Weights of a small transformer language model: 5 heads of 128, tied embeddings.
Each number is 500 + 25 x the weight over its row's rms, rounded and kept within 0 to 999. Layers, rows and columns count from 0. Numbers have three digits each. The size before them is the row's rms in percent of the matrix's.

# up: layer 3 MLP up, 2560x640, rms 0.102, rows 1950-2049, columns 512-575
# down: layer 3 MLP down (transposed), 2560x640, rms 0.0951, rows 1950-2049, columns 512-575
up1950 112:496490467512503491512533509495494479490476489486553544488531497469498475512466514542508490541461527501488529503516479488500478504502514502508517476482494513510514489501479504535525485552473514
down1950 115:511508497527501498499470508523530507489475526532539519465507557447519517471472507510438470508478457470451506501473484507517476527525490480491522483505531507515477561501494443499503523489497505
up1951 109:490476540508519540505514507495494515496510510522477457508524517511533480487482517503501489482512537461472523507513492474562491510494492498490500518511510459495466493484494499536470482509487500
down1951 116:475550537533466516529489449522493489526486511494483499472494522487517496502509514504477494494529483482483522483476513493521479463536535503490480487482529504469527530512502508472471466509506536
up1952 095:496515434499528516578477532522506555479482522486492530495519499508517539532516541507521483552459539496482502502525508488532528491533498512498545464436472550509534551483484498497504489539512474
down1952 092:537451522505550493533510498506523439487499452510478476498514510517522528545509500495522524499507530504513485536483537549498473494443541516473469552526520470508528507511541500474503488508526534
up1953 095:496542468528475502540498510486505495519506521519537533537534497461526455452517491520480464487518442494462555542466511519507508472515478478530461552468496467509492532537471528472547508487506478
down1953 094:503504503516542464493495532508503475521535530496481538507523503511481478471501520475453496486499529496514489478493519463487504464462483471534490534513482472497537493523475495520514528529534495
up1954 103:475524518515516492475537524541459482461489501469536524507493486435475499509568475474490527525438483509529531501500499515503473496455505507498489503523513527468514479509531477499496457527530518
down1954 113:534511490502451466529521520443504491461518525507501463491472488512503489532476512464506537484544496500529484525480531523518538500477492510497507489497507499545491454481496510519488487515490483
up1955 100:448475496536515477480528477529459463454545496456494506522500511511496529488529512504501539523505493525504502507468456501476510494490498450445497491477509555527487501466502489478469529458520468
down1955 100:535468490455486522523551526500483459578522468495495531533456480522477520555501509464488540501504509502532507515470525541527473515499550477484501491492480518501473531498512496490510458441508477
up1956 034:523556491517543519481564500546505509496486503521502487496493495484510534473518511495462468507511491515491509512569487551482436507473521516512440543530496559498489494498507506427481463494524479
down1956 041:515510519507520507468495509500560503513549506532543490528524500479469473484501480513476476500485468525487489496502476486512467476460553492524492503510493505515528463510504520483528475518524452
up1957 096:484524512530528496487522495526514498491510466501482486525514500503464537475502519514465483472512515496484527512477511523487484462538533527513505533533453482539481483486496496491521563503517486
down1957 094:539526497499506516456506523487493461509492499485504503498502451453503521474536522484469466523503527514516482514464514542510529459472494487538485501515501474498480499481473494484498538481528489
up1958 098:526522500493491441546469459483496515518483458505441524473526531482511521472540539489471522484517523506471528485468488512504519487530561450512466493477533511531473540499483515481508532491528520
down1958 094:538501530496515449489476490516495493483511516511476464558490518511489502534457521520523472487494504508507476472515482444466527472482489482489450541495504455505500516482476489498498514503473523
up1959 098:483506520485521523479467515510483526508505488501475501469508508514456540546529515563477457475485485503499566504510495477492473488490488516529509525503504499504455450496480490507506514524479508
down1959 101:520451482508508504500477491533487485517475455459473498482543500507494529446496544525453465473523519501493477506514522530458488503480517458542496446496541522492515497525458523529494529476530512
up1960 085:439480491512478503500449518505441505509469452481432518501484519527502503457517502487492483565511488538485523552529515520529519516472481506513536510504467484525501481536502528505514488459521506
down1960 088:503466512476468500510523523548513524486531542459494499510424502491532493506464481456467515522521513506486489455499496509520459504536512452485496525482517550503510491504504500518460512506503504
up1961 102:522531512495492509481513517491489489507510516478497551456510525499462500508475510478457457497501502538462481476510509518473466480511528514543445497522536521501483449510505506480490534498480509
down1961 099:495485541501498494495501484494506494514495543507531495495559465468535498480511548491464557489486507472499443462467553531495503541501528504584514521521483498487486505522496497509467467492470464
up1962 077:520496504499511457499507494446504503499526497516495490495468488522502555495513483477450535476491525493499538486428526498522489516509484513471532480493481491462493487514528525505491550486502515
down1962 086:538467543462533524471536532536518510520508467505481534491481515515482474495493529500538520519472490528485498452507492481458505450478534560497441443484502481497466532504526504468489469530524499
up1963 111:484479495522476522454480546470495493490471524481505530531498511521521524489504512492535469543525500485474499464517482515459468463533543496530523517462488481497508540506499528456511521501494537
down1963 120:522506491506510510470536516504521491488485504519538484532469514472489523539439509509519459527505479536478524468467502516560493480491493533491528510497519487491487496508497466500482538479449465
up1964 100:472493463465520544497530476504445505492522512525483478454492522469526456459480457491487489532479508511511458520523528508493481514514508504523540526515494494495489507503522495502564491508489532
down1964 098:513502440486525516500531496514489475552516512521460508511464527503485488462492487495497478495523492500523486497449504463496495512501490474520476525482512473502512509521481496512501444473519448
up1965 029:538538541506493476505479496514475535474522490441509484474405530505479511488497479471507521505524516496515477509495429501506467492504446497499494492500532541482479474459504519501499510533488499
down1965 041:498491474493513511578480497559516479514501529504520538497496507489503490492500469521511458496489524485518475490520501470475512515513516508491493512513513495507511511490511530520516495461529497
up1966 108:561512472531540495475503533502497485500526509506489511516484514521469455480496511497516475485478525525497496575512442535503497485507512529515465514524489524526516514484500488508467553485541473
down1966 115:519491496531527463466515517485483483479491544527508517485416516481497539511483515443495504483479471494494464529481584521504482490518483499515517478526488479498510528556534475480541505502511516
up1967 096:497533421460554517467541516519463493471490530496473514515552510485487501490508523503469551506539514525545543519502547522515482489534505521520473527524498468487481505480501514465504507502534438
down1967 100:496488491482536525486519446521500506499486514468459439524489541485484522495469527501470511458487481543519488546484521528461510508511489517541494544494490485517487495499496490528530545486482532
up1968 104:433521531539487526503457503523509503477495504526519534480504521483509539489500509542515531502493480503482481497473481525502454524484487465497511486490527534521502485512496500494489486455488498
down1968 110:512491533499480485461491512475547480485506478505491527507483507469547464452496451540511511517483510474494514483482494525465496501508516532519482561476510472473486521509500468474480519457463490
up1969 117:541558518501542488516500491524515484585490508511500480472495499530499467514504510456497497486485504494477523518560525476492474519527476515518488538509504490480465468470479487496510465503493508
down1969 122:495510483496511470538497501538502476491496506534468452507499533497493543549502530486494500501502492442519515500483485512524490497519504533545477559478499469504450484501551471492516476515460501
up1970 099:487500503513524522542537508524486502527518517481528484488511531527500505474504465527488494484480475533482460513519548473487547546492506495492500521487514487487550529543531553491449468539488476
down1970 096:462454513509500505502498504504485496547532495453514484477482534502465509524476523519521532490480494461486473528503499492481493531472499498519508513476534485513528511506533495529445534543479537
up1971 098:504531471499522489499495509427545523530498429474507509523507498469489523482535510515475515487475486487502529527457491488516487479489497467495479479492528459437497492438500480491475483449511501
down1971 097:513493549512510464488496482531525490509480494439516496507520521506531527528517527514519488554501519531517526493509534493507485473496469492488512473447493522534515519528492503507495497484579482
up1972 095:469527510491520505496530545481493502479566509480541498538492509476469541466502461476518482469519532483482510514492502504536486513494515512485507469502486480533494512507520520503524490479468514
down1972 101:456477505481518487496471514495510507465533505487483479512504514494473460475491467500486502484516525534509499501475495529539462509502450484512544478515477509491534530500529538535472485508552491
up1973 099:544496457515464497502512499545439474502466532534490481458516495522516505505520511517465504442490495441477494520509521452509486529491511522457480484519491505500519499519464450496507471511501535
down1973 105:549467476470493489526480513506482503520526507482500456451511496506504504525476454508469505511532465479507499545493525539475468533482553546496510498527526465507483499524478518489470498501477498
up1974 090:513498488515502501473451477469483498518557493522496520474504518446516487485506522506475490524496509563488467528490504459472486478484482534476493528526484486522524466476509508476496501503503494
down1974 087:472518536485490479502493517511524480511522517519491487535497509504491479506474536497531504495518517450483485506503482502512512506513529555528522484492553471484499522527509504468464507482509488
up1975 106:425523454544513430522563477552488498541520512486453539482493481530475521476444520470494512467470486520521521496496529495482498485448516508461515486479483524488489506468536474478510491526524515
down1975 106:460521498522481515500512493520518469506547482456493522520483490491460513486483504484499513515478540445511503498500508484447507510494532526489506501469433486489515481481548511527524535494527524
up1976 099:488492523481475497505477502534486500526509516510512515529502451508472518514504519555479511501503520544500459534519522477462550484503491514457505486513505452482515463534535461552477471512474534
down1976 099:506501477494514513550535486475499477522508471499505503484495512491501544485496506522494451519459504521513536485521478483525488560509481482487496523524505484505494518508495515502487465492521525
up1977 099:510561471527489520526457525511522517496490501445508525440458546492459477473522498445413472502513514473482544478521543498484508494495488509487488521548534473481552527515495501513488487496459491
down1977 096:478453482487501490548492474479515491530497533547516485465523473491562504504476479480467484541505500476510489501508503487510492515516513480524469514463518483499510498448534496494540481539475492
up1978 144:492495501491495472519474512527542483479518509503522515501469509492484501519499506498524561545482462483549523527498539511571490508528460513485500500514469490480527514474523497521473535448484475
down1978 119:537507470530543500488474461536504484505500494527511520504491529498500480516477523502479483479523467531505527498515483516534522482493495484483453494537510495459523485526514515511489526544508491
up1979 098:512480545516487479504543507519458521505484446504487481521531474515472500484508533510547470473467509536519495487492539467460487482552506519525500508475490531502473516489443525467518490498526494
down1979 100:521510483515501525478499501502506528510526509482474494487496423515534508486522487499530499411496533499488513474485495481479525489500490492482515496505521515491511494465500549507485492495496459
up1980 090:537509546515432514539545507505514486489519493484507490495523528501477503541459467525567477466508493521473481480472505500489501537499455448502489553496510537569460479471538516510486455497472526
down1980 091:512473504484493505484499525506528487527508518533491489545493495508513502547516509494536486499494482512523528453523500460471477497520508500534531501507499521526518487525534524506514478486517487
up1981 095:488477479494520482505521517491508482512452512471517494516497534499509528528477516509473461426510500508474439496498493486475495499497508504465505525458449456476488521464514483469521541506510476
down1981 104:508509513478506485515486525504495494490515522526524461510519506469534483460540523508486491557525520493496495501514518513500526551491490515481497543503509497513515469540511547509508465487491515
up1982 097:500481482504539523539471508480503507483494491479492507498523484428516483509441534512506448506464551500483451522472472503465519465527456554511524534504515487510510434514487493469478480473489506
down1982 102:420506493503507473483493446545512521430502478515491511465551516495489496485494472459448489530535503493521519493489522471502514515486510561512494475475523537474496458490495461517492446480502513
up1983 108:471504467488532521508480542509526509497521504486528469533502478493533512577554505513468554515522458512495460526506470471508537508492500513525511487488469515494511478503515519489513454505542497
down1983 113:534526469486497462490487501505457476480503510480504481523505467524507474484538483501475518492545481498529502501517502501509498517494467509490563509479497513491503515507522514490492505507508510
up1984 086:524507491497461474501493472503481468461491509485455459479531515449471498471487520512518446504529463501501535487486522525514519527499464542526512490497481519428501532471498503534454518494430496
down1984 080:514508502486476544561477503506476558550478520524516509518440509487476484517485453545496491517490498540521482486479525549474469495486504521509454460508493509498515503516499493516501495478508504
up1985 103:485524525478492509517521519461494506482491479490550490494520478543452470522508502502482516522485506431506445542504499515473498520478487479544500479533469483480472515486493524479498466479515479
down1985 103:495482539505488507499495510470517463480492527512462512517543481511466485515488519516531467506490494486493514494508534472475520522529475513460523484502512524519505474491530508471499473461503514
up1986 097:473499526488564444545489501536496490513450519505499510506499511490459553509508499510482552530511520464499493508547450527492510481469486499470470487490529475524529470523505469538514502489513497
down1986 074:485488486513476484518511490507523509527500547512501466475539495510459511504511495488490520504499504503512507497487500542481545502516540531494520474488498483493487472513493500510494501505509513
up1987 103:503465413510529506498496485529539465492453466504506503542544527513532524492525496415465503494489506491510485489459487498502448464528490496497480502497510502512490526543493497493508496470502498
down1987 106:494492446503473478504484524502503511515500546496521483513482468471499475489523522472507504485514516504525492488498521502510524489491507507538533499483482528509470493471485457499520512457453492
up1988 093:516470518537477463509508476525482504511476469519560509553535552486489504518525496475509517488516508489466460478540522508487512485537516526486482502499485480513510520501495482518518484470525468
down1988 099:507496514485534546533563506499457465535477503488507513530493500495448509549523440484527491487510505472561504474528510471493506489536508496503474489527498506494506522514510494462499482489475504
up1989 109:491489484487468485508504518489516483508516512525486465488502546506480518509442472492500512485550484504500494498546479482486509512485511513493413490459497527502487506466475513520551543488523517
down1989 105:498499527517506529467468506480481502547512529511467490491533527516493485489500537501490492476530503518485531517518494493490504502507557477492488562500516491463550497500512499500483464504516515
up1990 101:470505506491538517501524540475510484481489509511522512461464461518480493506498502501471472523469523540475464533473504481528455504490519480481462500507486465488508505510507520441503501494498492
down1990 099:467493501540559513466521489503504529459499524517537513503467488513536478548509494524468519518456533524488491512486481503520478530492487505540484508478507551534514512501477477505509452519467495
up1991 110:498500463518542522521563496510491513454533450496474487467530485495476491515510519475519465507518523550470499551509497484520476495484483501526450509511547527468474524498488528495525533567452541
down1991 109:522525486444485448496509508555502494485494455501500513527504503565542511522463509521518482506495554471484571493513501549469556474520486511514459524516543503504506489457506469519483473501519517
up1992 102:492536469510526517530518499504572475476514514533516526482492480493502531518475489524469528514488468468500461522502490490477500456490484463470468484515467507526536476469498528434512480522488491
down1992 103:481500539479514496480507484532478479465517482503491463487467558510536458474490493490496494472512485457497491484452469487509482499498501497522472507493492528490500501472523492505494489516550495
up1993 095:477514504518492492524476497498455476452504511513482480526513530474491499502510507465498488474512526482458506522463510536511461453514474522494476477504518548542501466510438467443520549485499529
down1993 107:543528521494488504518500486494438516551469478510488465513486513507504529527486477483505434521516516469528442513418492433458529486482528471481521518521485536496475522496490516544500538530493477
up1994 098:517497469483471489498556513484447485504457513483468499504447521448530500512502482506508512519450495464507545538467509464505538514479525513527496528482496543519510530489486493517468469493515513
down1994 099:514477486483501483471495524518499475532496514456509492491480509523511470475499498489513492464498487473487479456498524506519514528481482473541506426500543483477531494521504490500477530494529471
up1995 126:497470472475506522503528485510508517471517520498484527514513506470540492507552493456508532491468488520469524464522507510518492483490546537484511497525531472513507513465532519509497477459534509
down1995 124:470484479503498560513496570482510498484491495525477484506491529530474500503480489457499509519507533514496546476494513514474485523507523475500522494495497475477502505510495500476482468483501453
up1996 099:535475478515513504514514521486498470488430496513498509521474510473491471488543474535520460501464499478472513527499512520491491492523502489509516532442482491520511506434492527514529481487543499
down1996 101:498500473511491524536548506490514535500489476503484484528472518439487464487495463512481521486512501512457499513487502483478490525516479460493472524524460481485510550560516530478503428456478496
up1997 108:533533520506474480517469450494498556525510557513518442496522502472506449485517449522484544542476531490467447548511508510507510529536488518541491531510552508474553471501512493494511549501511499
down1997 106:479526503490481481526488497504521467517516525504475474495499537511495470505512486496506516503474498525509520485511482518555533529500477493537545510526538526457511492512497539467508507494527490
up1998 092:502475524510511440504525482508465508477512537514461500534496521472493495529477538504543510504482522482458496503477522538504510500506515514494548524460515523509481505468479503488537413486529543
down1998 095:541478523523465546467555495483549486456476488492528469503502510478537496531510465516527531496513519486501464501496560481534505526491475483444546567517529508474520521490475496538529513488506539
up1999 099:502489481476494495452529430519525503529464508435461489443529523485488501527511516468508499506510492529502446500528527460531489473476480459539473512522497531515507494479520443506490471499557463
down1999 096:546495517483534461494456503461508487489497555549469489503501462485560504498503520505436505479508482476496505474484520504513494507509465487495534502520511506507480541485445492476514537499492514
up2000 092:512448468509554487463510507463479522483483520498543491497496477509515503450544453488476520484444532498508561495515540532465518451482483542521529467486471464499507464486515503506500516522475490
down2000 093:481506506473478452412489485499466470525489536487470520501465484519517509550469527497511502473519503513502491495462522464485503486472514514468497479493503507517518540474504512510491467475515503
up2001 101:498531460505506511477506493452475504510461498467519488497498496498492459490475490529491482495489561498515455530496486483527539452504478480496513490510489512510479488514527504506481492512506505
down2001 091:502552492497505459472509503477519482475551494556511465540514506468515455501487505480470544503502507512462542479484495472495501474487498510478492501480476485477508488495497492544516504477483490
up2002 102:482463544497528509505497480503546558500475489499532487456475461514542502498521491461464521529505484504536479506459520481507501518447493451506496477493536536508495518513499485496472486481516469
down2002 108:479512483470515493499538480521492503497497508492502489493505526500509534477482497490498503484507490499542472483489502466467493510470520487487495521492512461466519489519484483483511499535522485
up2003 098:523481495501470506507555493498478436485519485488517523514534485523497469525540448513538481514479490490488483508502477513498505495525490580516441489497509505518530514485502487427498475500452457
down2003 105:497486547492483483477490512489506508464532502494541508467524463477565457515463514503537505507541516515523525529510456558518528436479502528450492495484479487501507521482484483507520471473517473
up2004 094:488502476545517496506465506550502451452514505523487465528496511517546497462493472499427479483486496518494472492522481509437487477521525518448479507473476491516525460512470480482509524483508485
down2004 091:496517504467517490500491489522555522543487486453501499457468506469493491522491513539532487549506488519495509532434495490490521490463485504504530492512530540503483525527560522500526494521500511
up2005 104:474477484523526469544539509484465515489527514506474458472541568474488483483551553502463485501469528508425512499555458530512478473514479503526480510474511487473490449486499505521496507449471497
down2005 112:522498473512511483520518508484507490464467489495492543479516516485494543506525515511458510523512522517528530498538532504479492531525534475488455497510490462527501482450535498508518487498519515
up2006 099:499499501493495485492514538511487490516482484527472530520524494489480490500519537512476488474502449440488483528511495540485509523522505492551531498511468498516492502472503550462492509485511533
down2006 097:566535514519535503497477478517469513512511551490501504544492523518536495547501506494503514486488499503518500496453521440485496504499522495510474485475489501461504524502487503499487525523480481
up2007 115:533533490528532543476527517477448500481484501498474518479527525480501486465514511465477508459485515522501489547484519516492480501508534531517492478496506484488484518497471492490546501498491495
down2007 114:464487461515485548478504493499525499542538523482482473487525482550483506554438508451480495505496457564492469513542499519453477516505582519473485444508535480485504535506525497483526503530505491
up2008 098:455503489500496509498530525503534543513482480529475512500497486528525495477472501510438516482524466497495498431519465435527537499490504464496461539566494495468545493478512528472555476469482501
down2008 089:543500471479530506474494508510515494478504499530482502524497464499512467509479514503495468482502517505523481481453516487493509493461498538485556503483500470527506475498472452502479493518452504
up2009 099:483566488496502502500466485515500513517525467543482521505507468513503484541507468491541526511495532490523493474519518517527506498502525497472489531478526542480497461457525500536494486537513489
down2009 094:476527512466508525511526492504506489495523469540497505514481489499531514525512503498519497491543500521514514499464503494493513516473491547535499543515504542504492546469525519507506468524492469
up2010 095:538539459508485531515485461518481507530515493495471519537510526527484529503541505478484445522530559525525498520514491463523476504502527501507498451477516493481530493528533474508502487507546511
down2010 095:498454495486480504528484499460524492517511503535462503482487490521487503505534480517510448519508581515524471499489529507488511480484458503461488478515528515485510508492529489486509446482501490
up2011 087:505495537496503520497468511544488491511458510469524489502485581525484511474504504492518524524476460495503478490483517508551469485461521470498493494495506536471501482490497478501506511463517520
down2011 089:495465543504492493498506540487480470507508494546498502504490487472497491587481486508497514515541489508460494536499501498542486536459476495456496516514480526525477504516532512505506487506486501
up2012 099:504511445464534471494505491501480529498498502467533523478516474506505540513524477501490514475529485521545482473530471499523489476478492473512488501486458497438503524483450511481509474519516526
down2012 099:482482507481482515488505490516520482510489503426472507476495497510454533543529497479482474558493507517507491518513480489478473465504529523505508477536547486484510480480483524531533510528465498
up2013 108:505507529507512488518522463544449502463490533463508505487519495539497533492439512513532454505517453480480472501499465462493485515522514464487473566522495517489464524502511537476512523490496540
down2013 120:488434482497498468504490484498495512484540520497486525472503488510510501499472491486510521522500465525487514480500486478470524541509500478534485480493530528488507553524463494497498505563484501
up2014 114:489511496453495558495507515504510472495525485474467520467530508502468503487484520500498511529591537527465488516494480491537512529498492464496556520485513514518491507454474509537506502512514473
down2014 112:539495486479507507526516496474481495523476522489517484526469486515471487518446492455512508500533528531506461520488481443509490488498488523516475451528524476496493451533475497509496549528516445
up2015 094:507456458515483458571501474517483480520508452536463493453491497498457437516517473553530443514502533505497515492503538512466500525469502512493508455475490483453506510484517523491513504510449481
down2015 085:537501501520500538552481522485491494500510493512508509506469515499518449518515515480492467488519505512492515463546582500484469493517473561480503483514514511491504485456486527517552529526469534
up2016 117:497477500537491453527473460517506522518454483495442456492512507507524467433515493477486466484485507481490489472505472458525457503484460497491479518470475479542511494509509451516511538481558503
down2016 113:532485527503475501528462519481485516528456515484514501491528524494515488532531478526469530471514510460523528472506550496488463492498485489486513525483502529504491492541503512517529520480497539
up2017 095:464467452500534491475470512501468491529467508508523520505489528478538522488523521527496517471507519510494517480499516528480498478489505488479492491476532498546470498482515500503494495483504481
down2017 100:522497514534500484494479507517520513513506527489429504555517528505521462491473458485511480489544482527475499487514540504517476510512501454452487507496519518541486533481532452482522477497502510
up2018 094:525493483512515462542484523538497492466513499448504464515485491483500490540514470482479502497506465521469535485454532471504459533470541491524518486488542487468466456495445522494477501530494463
down2018 086:458531455498524498506482497488554495535544532515510506501497491490489488517453513514463473490506524530475515480495489459480550541480536501479479497472496497476476492475490480501465516475506506
up2019 090:461496501523493475493538477534519511491470536485468533532521484524487506528497478511514528486503499560463516502480461503496495496498516452458493488536503501472507484484495506441491491493494518
down2019 085:533403493491469554487530520490500488507485476503502494522512494504522516498523503490494549529478488501527509457515571510516475493511501517441497477475509510517460502488508468503510502503449502
up2020 108:506511470481529533490514558475507486489497501450499509494480495467517479503496486503502498498495499511527490524470529530547472497513513532507501565533503464501484493453491450476511526522535494
down2020 103:530497541491461554485511517484485478489508480497507515523485470487513484531452494519506495501546513556510481490498506534529534513495505518472461512523489482444536471459514515491521520525494496
up2021 095:498506485485501525514521492508546503499452514495497510443486508504524563500446485459480536493506467477506435512530487497514443510486541521482517492513464492483523500487501519581512513519480512
down2021 097:480466511486492534514507541529496478518539507486498491546486555510522471522461519462494481496499530483500506522548501519519541468454487545528509484511519483466481504508530527482511555498470489
up2022 093:472514507507530473489487501450514500534502538468479529486495505468451487498515496479511526481514510514443486507490511514486469525480545494476480483517517504505497498482512521526443465487532525
down2022 098:500527514509509466478494518504528465532477486507501511498466528458523454485513466523437494453517505487498528525503481519500490500507480499494488504494502489488494545482508515517497468486468481
up2023 100:461511524465469499520487491488468500530480549510554504503464461509488491451520493561493535487491499510479494499503477542563510476509544472474560499476468503467483482480458499512490505519541541
down2023 097:487478539525456515487523502467520516473544512461506516549504526455471492500473508492533437494513500490499487499494504514506490499504473509523500486492527532471477512527460548502445495457530482
up2024 105:530520517508517519531487523515532536514486509547483532513496538520478526513504505488483489497489523525462491491505507518498520487477476478482567510496420502531547498495521491475483529534496436
down2024 107:493514499474485425485479489494517472482528530472454515509505478513494515495552521476516465529493505510513510477471490505523490490538462505496465503496487501481534512503494469516470520466503508
up2025 109:510504472511470507488474515506476517480484506519470531468505499506487486490525522506463463493485506517461504490537517513470482467480506526485526509465501487514528480496537542521520537508531496
down2025 108:558489505501531487482477491534496501514501510519533497523471528498506511505486520459526485492477527438525516527511497492512484522543474498492511510514503479488498492507477463464505495487530527
up2026 099:499481495493497495471461533501503522518576504561490511492518531479471522482502511488511501517470453518509452509504503481530473524497520502482505518520521513511515485536536499494494522447526485
down2026 102:462485495497498540509496491497539502546500487523491541505488513518505471487457510456517475484498443514507500505499474508525479485497485539510528525529485509493506504540509492494510475498481506
up2027 094:490553515528514517541499494506512447468550474514520489543503510530504482508513481519516506490512465507541509492484525550496478489499517502521471517490476515536505467497461460513479492576504470
down2027 093:487495464473529470489508508533534455435530472510512494502477472477499521503526512516535497493469502527523537517549507517497528504465497535453476509517514503522503522492488526524510520540466496
up2028 109:474496490487515487503529519499490493573451563511504524499504478494480502454497544504491487519505526506469549507476493465504500421506472523487506528491482492469525511494492489465480520475490471
down2028 103:499500454487548519524495506517509525563504503520480522523519482518457498497504540492500524481515499485461488544494518508513527528549517495515471527466477520478554482497502508465515528504496522
up2029 096:511489491470510497460525528459500500504491500550471497524520458489522508491480497537467523512536499467475505487489493478506463492491440492514497525490532495528513437500470459485494482560482531
down2029 108:524441472491513533503445508517490496503489521483502533504527507493513536492505507501440484528502512471546503494490517487532520485478536514473521575499460524547508519472507535491498505515453468
up2030 077:497517512499521481455494464537493522500486436487528466508517512534510497472530465480496548495514497491450533467505510465532472495477511505518537506520456459489512470486499506509510494511510495
down2030 083:526510520472489515495466533532452478484507496539513494525467484517484465521476476519519463471471505491508502484496525471515489495508500482481509503493465506525521535505490447516493501443501519
up2031 120:466492526474485511502512506522500512530533473482509478484479545476484484504500492510574488513540459496511505486478511513485500510521486490501466526542546478505492526450528454476504471504541494
down2031 116:524509479496534515484518511491550455462528488563471486491530447501504464484476505496502480453527533510483496504489532495471415503488506507516500475498501431520483469514497542471453506522486498
up2032 108:502504444454504487476445458540495505486508518468477529515521521487505492529501524485439501507461504492510513497483476437475489528500470494518501512472460476444450520480498485451472531490533553
down2032 112:471470499512477502492546504519513525547459476511483512505485481469475519480550504516444499482496505536514485502485561536520493530487453489508515493495465514503523493490529454500461495505480508
up2033 092:525493432449522499502508488489503479536514456494524416475484481526503485510516524538502475504490453470488534463528459464522480498543515547472460480521543511462536518493528470504469510485501554
down2033 091:484553504508492505475495496508551498485494467503471467519509521493491508512536500486506468506497504513465515489486492496510499529493488523495497486505474461485494515511527511489510576493463485
up2034 097:466482487478533512533539520547505503530512487508479514468525495540504506500548489536501460490497453480526496548550545470474522508515491464524515465503490441481509511525457550527520492503487470
down2034 091:509477516468483511511505509511492483484531509470498514553443527530538472509497482533522478513530548515452518483474509496490503493455512506491500538495476538512529499527497481519492515463491503
up2035 101:501542490511507490539491524465556492492491524445547506500493540512536535522504518460460497499499498503497521569436508477498479485470504500504458479501501451515543501517512475505466486524499509
down2035 098:555527497515508515496479509494469500480507485495474462497514454501532509496504520481522491521480505499522481497491473459526459515454492497517524502476481464496467515486492528446502490514522510
up2036 097:483519519518487478505496475478518511507530506466501464511501507494470505501460516513482480502491507519436474511518511550498488523531503492558419496474535489475479478524486517478522517486470495
down2036 101:516588531522489540510522476481504512528507500476554484552510502503486516494541486543480529489514479465496484510509506476506520485535532471500509505499544516485491487522532483511509467523515520
up2037 024:501507481494530515508480526512497516464499512514517490494416507460520518465518499502480502497502516456505437533501557521487460484528480491519474527487496494509492460486553517492497487519481511
down2037 030:491498457530539483490476530472498488512447509509501495480497460501437417497476499498510500504520509509501486539450470505537516526476534493499499528524483474446488493508493506495485500463499499
up2038 101:473507521484465524494511475456523501542488540479524483509513534542509523488465481508522472473489471505505494546473480507467493507499509460484519529490561530515464503518525482509528512467457482
down2038 101:466498489497491543522464509461492481496490526471506452538512556511444469555510475478543454480503467489508457501547462475502514482492537454483510505560517501475484521489522485487528510540526490
up2039 102:501530499528455515492502579475486506505478502495504503476554538518514485550485491537533473520523482483533527485495470453513507545500502500527545534477474480529470498458490543499515498485472441
down2039 104:509521526498484471507528429487496510520472507441510512504535507474489462519472512514529501482497516493487531509503513507480517497520491532530479507477522494477530536485506478502488496510521494
up2040 101:474457518456518522437528495532497524511477474476466467502486511479502489534482474542489493497513484525466465505500429518513527463488496480479486524534533505510507472474443500465494528521501526
down2040 095:515527513476503478470523480439521496471537497538485485513451511488505489483510491512491488503510488498478542501474575474534470510496484476505493505491514499468524491507507445497559492476509443
up2041 098:508505508510489477466534532524497497506471494501545537479480531516476463521491502473508513528486518524518495494529492538461521556484457553505516503473479488522479491501499539493510476474507518
down2041 103:493457488467446507514456469462507538461506541443497560525444492467469479503510499474533538501490517500498509485486498534514520489506475517537498504530459480516514509525515538514487479524512481
up2042 103:477483481485502525534517471509491458496468486508527431537480471459514510490468495532508497458474509502450494494518444539510544482518528457494497471495503486492481518490522509511484501516507506
down2042 105:531473497493525513457486498491521507436528499484475465478504515541500479538521509475488472486561522544431535534513445458465497485501550553514503482496534483462516494507493525480483472531538491
up2043 084:468515520495479523490499480485507509483521484482497485538473488487483492463470494492513490462504491481467477506511498505539502477479499493487532511520513517487542523463471518481535513520498431
down2043 077:507480508474509539520498489519503517526488474496479497483503502460512514528504509496496496538535474521499472492535506487521503554471457506506501465518518527530487512497557503504482499445510511
up2044 085:454500501472530485491503469505464503506513484543490539530526509516505539536534449519504544495551468475483487467515485498498479549473558492496483500533537506490516498491494465497491486521477482
down2044 087:523531474532548531537525512516541532503501486493483511481468524534501503540472503466519463501492505491516543503482484494519493491488473518497474500500500517507454512478488531488511512476492496
up2045 088:487489538516490504471448438492520498512511459478481476493493462487527508474550514469497538486489509474507507501490516516532515531448527498507500531497480517474516484485475481485511505523502491
down2045 086:509456465489493486525522490552452459489510461494502477516493519561509578504480514536519479535505530533511506508504462535491504508558476523506507524474529519481535528513527486498508501500493531
up2046 100:469512474547495482520483552540524468484572501474547482489562550494515533511492485530511519556471543507495453468530505446520486540498493492508539515529489519527491494548432558441481489485473486
down2046 095:493497516515502546522525504509475548467497493508526469486522520498494472505518515505506519506527484498498474503497519480501509511510500490504491507503457520501505466494471506502472491548467493
up2047 090:505511484487488524502487500515551489532458536516496502493511514472477480536437494489459475514514486499453500515537507477473500504533515459493535498489553520484520492529486463492509532499485487
down2047 084:491473485498521515500526491480482510529512522509484506486498464501496505509524535490527495539494503515499510483482533538522530524505522499502504469485548510527525504508510515527490451504482533
up2048 105:522478513465493487495493484498509494470477516546497466548468459483480473477487522497494463501487511510501488485467510521445499537459548483508532534496541514555497486509475496476498545522471504
down2048 106:508486495496494519474533492498479495514512530503508507476470506473470513490536505501491544487468488480497464481508511477416499508472498540493516532533518493497474494468467457534486512464511537
up2049 105:475491475553534532532518511512524587518511535502502463479508487507532488502444516512470483536474530547517482518507518528523524523455505475490452554493474521526499483478452506510463457507497477
down2049 104:520490484528458524494447479448490529481498499502512455497485480484477458483479520475502469513542504478543561473504528474508510502508514484484484490527500502516492502518525509519522483494552475